Part of a small language model's weights.
Size: 12 layers, width 160, 5 heads of 32 (1 for keys and values), MLP 448 SwiGLU, vocabulary 2048, 3.65M parameters.
Architecture: rotary positions, no biases in attention or MLP, tied embeddings, capped logits.
Training: 241M tokens, 15480 steps.
Each number is 128 + 24 x the weight over the matrix's rms, rounded and kept within 0 to 255. Layers, rows and columns count from 0. Numbers have three digits each.

# layer 9 MLP gate, 448x160, rms 0.0688, rows 351-373, columns 0-39
129121108154126121128142136117169146106131101136130123132125111120097122147103117145179116109147129139131117103107112125
122148170109110126115108127089134153160138127170138159131148083109145138131115086135119124147130139120120122094142142146
136138114127111116124150134186118112117061125134141166145088134108155128160129157168141112131151094134136145137101095085
162116136115135184135128134153109114165117099130124166153127163167151142110141151171139153146123135117110131156151109116
142106195174121081129115110104101141115110138115163152140142098131117147122136141127124145155110121105136120097113142189
098056101134120129160140154107136147170136111151145143178104124154087118116109193143132131124125101122121172128126114123
130106108126135158130095111130103162122133130153115141139122157089130107157138103107108135127121124093130172107095138153
126135124159120141120110132187130137137150136148147149133063136136144125121100089136123131159096165140113111134070133115
107130096166123128123118152135147120111124093153092153104148094182186120123135124148106137083099138135082142086131138133
091151151114113181180148126121133149143093143085137115175099080112114100108127126102133115144121123140161100102147112146
120147112113126147114137129169129151077106107130118115124159156104116098125148122104156152144159057127168133114081101099
138136129150136127140121160135116118137151096140138138194150119139091090136111100165097140094139156071143130146128127135
143121138133097130135141152165129108097063133107110150090126141140131112137127138129172144122129150119087124158128105130
135152132119148099139111085094144141125124130125101116142108119160136132144108119135119101102093122141121097103093147150
115114126092135151138111146125127137094095125130161161149107136070094140173138103130124160105135130103146134109136157114
110131118131135150158144127146138137107145152151160144147149097106128120119145147126121122100095115119159140100080157136
143080148110116146144114150172143137115141147113137147113079109129139139148180082138139128123160110142110135106168104150
152132163143110122126157097175130143098099132085134167123170095124114140122140179083174120132116141179135108132128164139
129143097143144139154161125098135120137117103140122135139127120151134087137085108148105100116132152169130119119087098140
092142107107163080120156143144107160119111150164133090157152095116101155174152097135180142157143098169142120132088122138
140108133145126122138131156092165123160076145135111106131128125171107160135180095166156169130121110155123135127148165138
161144130164053102153146138127106124136143126128129146131157076150100120137102154104185176123157170150154114085165109139
113121129107102105120092137116114119134108105144114169111072106128151128143122154128131106122161136086137117077112129104
# layer 9 MLP up, 448x160, rms 0.0714, rows 351-373, columns 0-39
133132124156120157145120113105107117151073118127163086109150140154139140116143135137111136125134116179125103139133110163
121145106120107122131113113121103121173137115120172148107126106127123142137122112135131121159106163119130085104139113158
106158157107111093172128128088100167138114107127094169153113154145133136143130094128122114144155125115111086071078174122
150112151156136117167095097146130081087101142146138099157111130144135133111115124193095150150145106136154129083110166128
134149141133151116096095096105146142168118100146117152147128136140120167132084116142063114091147132112152095099083096117
082088120111093143159122106112103152150143098120090165094144110102086137111069101083144130128135124124118148131125093144
170124142159131110178086125149140138131117157121098150156108166145154159124130126113176113122166111153137129101121095152
111133054171077194129102174140101151160112121116177154112100139107177128075075084129095121071114184116140168136125127086
133119082103108131144134147133123106152088111155136117094116150188169131149114120154092123126127159113079111073127150106
116127087166131077151102150109108156157130134115169155126088130121123144125106117138147128130167126118135110102154114108
102171111081140139130127103119101138122155080128092092089168132122112134099127135110086111110140091131142118127102108082
089100143124165130144129135105095145148126089126153127123104131147175136126125134163084091127161120118095127128121174106
076130130159127103133162150137140163101149148113107076091170122135135135130104137145145100127127116156120077140120159155
123157170144121131122115149138123141155157154137109111157124141119131139157119097127107135131152126117126116118106125148
135113127138112158124154105126108144141139131138178115123140152111103158124156153078108090136165133122153100127148112139
139150131130130153164156140176131163126153137140145086128106152064130121122120131113167154126142167098146131124120173113
111102131095114137143103182125113151137152098154131100124120086148127156115136127118168100075146162149123198121140108129
166157126095131126159152120108157182135112155166115113131147146120081157120074183105164112127102178112132137098140154111
132127090140128141093151171138161102099124101149153157138177119095127110113144112134106079099107088150141125087115119150
095106136160128140103104112114129113117144157123178105154176129159133191121155149123118114099129103149165153124084127133
090170103121145130117140156148129151099133162130138117118122175115115145087111138099099122176137123116152089129111108119
122103115134125133142114101115169136098139141105075114080109147140131114108163122160131077184128129110120140112161075101
140144130146152139145171117102124092121100097139145145121125117105142107143129117158116109079104149136085144149104105082
# layer 9 MLP down (transposed), 448x160, rms 0.0614, rows 351-372, columns 0-39
122122128151143095111132144094128149125084143130113107127103128116126094155131178127123152108147104134124100134102135105
122143138154137138096151139128135155103120144102135124127108172144125098137129148124125104183131141139138113104134139111
167135096165168137126080128180106132129083138105146110137097137120092088106136139077129118123089151133148119112154133125
140173101154114174107104175160091161154169077155128202100184168139117113108119185163138160121135141118137100130152086112
141142127103133163108139092118161133133154127102105140119092127172145122115128118101152133160149149123129118136087113104
091192111127122116130109161080137110113166086143103130109131163118147137096051126124138166124094118129089164116153132169
124106120124120099094133113132154107115103124119184124142131089145167106088179127126109100134127107103112109142089100100
090097123107118152135106147090108171159127126102163162125139088103129167079124128102116114080124147123120136139166145143
132153157107092123106133140118123105142099075120115164166164145054071117112166161121080127156146130113114117145102130144
195117169132164110105113071163127141129140085156114116059126162140150144116149155104125142110139175115098139108092173123
105119099141139110116132110156108135123135141138148130161149147146110099122088152118140148156111145114149148124142097063
144096145116166155094095164156176153120167112134139103136112122134115123115145114160107163111121155100147138156127132185
108114117150134125164163101169090146146088116136140203129104142153166105133158124141095163111130148093115124106077116122
132130110124117121152123091091137146130101125110120103137093102126128137142114119115122125108080097146146138113123125111
110156117132113117108114106085099134111101149119092187128136113140174157137099087116140145113088176172133113072106151147
128115217123097113177087142087092087122119143167106113087113100147121164154125059124110129158147160153107108146139140104
121134124175114131150149110110117107134141140117132130147110047152124127126123159134121142165161102104159106134137116142
135158112137124126109149120132104113134163147190162144165122132164140106144129130139107093158150138152152178133083121123
127134132112151105112144102146124149138126163145123124138129116140107110125137188135160155143162153154138129138126125083
126122118102157096129148114130128110113130162114129069138142111214113141094107127122116079152110144119134129123094136130
164084122122081117154148127116164145133089116139123122126130107153120126118166108127170187121105130162126141138138153135
154125134148116121114154156104114145155125116158161142148097116142133114110107164141118161100144149123101154111166152182